Weights of a small transformer language model.
Size: 9 layers, MLP 576 SwiGLU, vocabulary 8192.
Architecture: rotary positions, biases, tied embeddings.
Each number is 128 + 24 x the weight over its row's rms, rounded and kept within 0 to 255. Layers, rows and columns count from 0. The size above them is the row's rms in percent of the matrix's.

# layer 6 attention output (transposed), 224x224, rms 0.0397, rows 88-95, columns 112-167
size [105  94  97  94 101  94  98 100]
[[144 121 148 116 105 161 144 176 162 169 107 100 130 141 157 171 138 141 165 156  85 135 116 143 136 111 101 155 154 112 153 128 128 132 128 153 108 134 172 125 138 139 131 108 132 153 108  99 133  85 130 142 143  97  85 156]
 [111 112 147 130 161 120 107 153 155 124  97 160 126 108 148 114 154  92 139 141  86 162 121  97  96 140 112 123 179 125 148 125 128 145 111 119 180 140 123 139  98 114 119 108 147 132 117 133 106 145 152 135 121  98 129 134]
 [124 127 133 127 131 147 113 141  97  85 130 121 140 118 142  91 135 174 139 126 155  75 150 139 111 119 139 139 131 162  89 100 101 130 113 143 153 149 125 134 123 170 160 131 159 119 134 121 125 125 105 121 131 113  73  67]
 [ 79 192 133 130 181 129 194 124 119  90 118 136 115 159 107 134 127 118 123 129 147 105 119 123 144 120 131 134 130  94 140 105 130 148  91 199 131 143 112 135 150 134  94 149 119 129 142 116 172 102 138 134 134 104 157  84]
 [147 108 114 145 124 113 141  84 133 187 141 152 156 144 135 112 142 126 141 127 179 147  82 134 115 167 159 115  90  97 127 118 155 119 118 147 122 121 129 113  67 114  91 155 139 137 144 131 158 155 100 138 173 128 141 147]
 [ 82 118 145 146 115 149 144 154 125 140 111  95 121 146 108 111 110 143 142 122 135  96  85 159 122 112 156 131 135 137  87 101 127 134 157 155 142 140 161 139  87 163 154 121 146 106 148 127 121 103 120 134 125 102 113  54]
 [171 163 140 152 126 148 121 155  99 131 126 100 134  99 111 135 166 102 123 151 136  95 129 104 159 108  95 157 171 145  91 158 102 137 154 116 109  98 143 105 130 112 139 119 139 145 119 122 152  49 135 151 122 159  85 150]
 [144 126 101 135 150 125 115 119 133 133 148  93 124  93 124 129  97  89 113 124 151 128 128  90 123 174 133  89 149 145 144 171 123 155 145 114 158 116 147 128  83  96 125  84 127  69 162 118 102 124 134 143  88 138 165 178]]
# layer 6 attention value, 224x224, rms 0.0399, rows 89-95, columns 112-167
size [ 94  93  94 103  91  98 101]
[[137  81 104  83 162  98 132 130 173 156 116 126 126 125 128 154 127 132 147 145 127 165 152 103 143 134 176 134 127 138 124 107 147 128  66 159 122 146 111 155 138 113 122 137 101 171 100 113 136 138 163 176 139 132  93 157]
 [150 153  35  86 115 139 108  97 154  84 117 119 167 131 166 133 146 144 115 124 112  95 137 166 156 117 145 123 110 125 104 131 156 134  95 119 114 162 134 157 102 150  77 121 114 153 131 121 166 117 140 107 134 120 128 140]
 [182 150 158 108 103 111 156 125 149 114 138 126 112  89 132 130 130  85 146 123 120 109 131 163 148 146 145 152 109 102 114 153 119 130 101 176 139  99 106 157 129 136 145 124 149 135  99 114 158 130 121 113 154  93 139 130]
 [142 186  80 132 101 131 119 146  97 145 149 135 142 113 127 117 140 119 120 143 149 153 148 103  80 105 136  89  94 139 148  83 107 128 146 139 131 130 116 129  85  97 172 112  89 117 154 112 100 130 120 135 128 141 108  70]
 [ 81 156  87 140  80 167 116 117  64 156 154 144 173 103 147 141 143 116 121 132 110 124 148 108 109 108 123 138 146 124 129 113 130 122 127 149 116 140 108 110 134 114 111 129 126 137 127 149 123  75 164 125 129 166 120 149]
 [138 117 167 125 128 139 164 118 175  86 132 100 117 118  95 176 129 100 123 162 123 163 155 117 132 141  77 121 102 148  96 142 134 115 138 109  81 141 139  71 111 119 130 112 183  85 112 159 178 119 126 135 164 143 109 152]
 [110  78 112 111 162 144 109 167 143 139 125 172 107 144 179 147 136 121 139 111 123 135 159 100 125 164 135 110  89 135 146 136  83 122 141 163 141 140 143 112 113 111 150 124 129 118 118 168 125 147 131 117 136 159 135 135]]
# layer 6 attention query, 224x224, rms 0.0436, rows 96-100, columns 112-167
size [ 98 100  94  86  96]
[[125 126 150 150 121 126 139 108  91 117 107 153 170 102 147 119 128 120 123 151 118 124 152 114 138  96  87 101  61 135 120 156  91 150 136 113 161 156 115 164 101  65 107 150  93 147 143 126 128 135  85 100 119 121 100 104]
 [ 94 115 120 175 163 136 122 126 126 125 103 154 178 129  91 114 160 128 159  99 151 181  97 153  90 140 139  92 141 113 146 104 129 172  90 118 118 106 108 132 150  89 122 148 116 139 111 110 143 103  79 148 112 145 178 130]
 [106 110  93 135 164  99 137 134  91 142  94 155 179 125 138 138 127 135 120 106 139 154  99 127 113 108 112 150  85 128 166 146 114 134 145 112 137 143 146 144 109  99  98 157 116 157 126 141 111  83  81 132 124 123 130 136]
 [100 150 125 117 116 118 111 109 135 101 147 150 139 148 129 155 140 173 143 127 128 117  94 111 115 115 127  86 139 121 109 141 128 138  93  98 171 109 109  93 145 106 118 101 100  72  87  95 131 127  86 113 116 158 136 158]
 [125 182 113 131 110 124 103 133 162 124 124 159 107 144 126 139 117 158 118 127 148 129  89  98  71 122 137 114 163 127 123 102 119 130  85  78 157 111 151 112 177 124 129  95  95 108  97  93 156 125  96 124 125 140 144 186]]
# layer 6 attention key, 224x224, rms 0.0414, rows 96-99, columns 112-167
size [ 81 109 107  89]
[[123 180 108 124 106 140 136  99  90 176 159 105 159  92 129 119 121 158 141 154 132 125 138 127 145 150 161 140 119 148 150 130 154 145  89 101 101 146  96 129 126 122 103 155 126  87 122 102 143 120 115 111 103 166 126 158]
 [136 132  97 154 117 173 168 133 170 128 146 137 194 114 137 121 114 139 133 114  93 161  90 148 160 125 114 121 118 118 152 132 159 137 189 111 116 157 113 139 112 146 117 145 106 114 172 133 154 168 100 134 165 127 123 122]
 [131 141 113 142  86 173 140 147  93 130 129 143 188 102 129 134 148 163 142 125  78 147 149 106 110 147 114  91  95 100 146 142 160 159  93 100 160 136  74 130 135 128 122 122 149 101 166 103 152 128 129 130 110 158 123 111]
 [122 120 133 135 198 114 163 120 151 151 124 107  80 116 106 110 124 118 132 188 133  91  93 115 132 132 103 148 139 140 100  88 125  80 152 131 110 128 129 104 122 151 131 108 147 112  99 134  95 133 122 147 158  75 132  85]]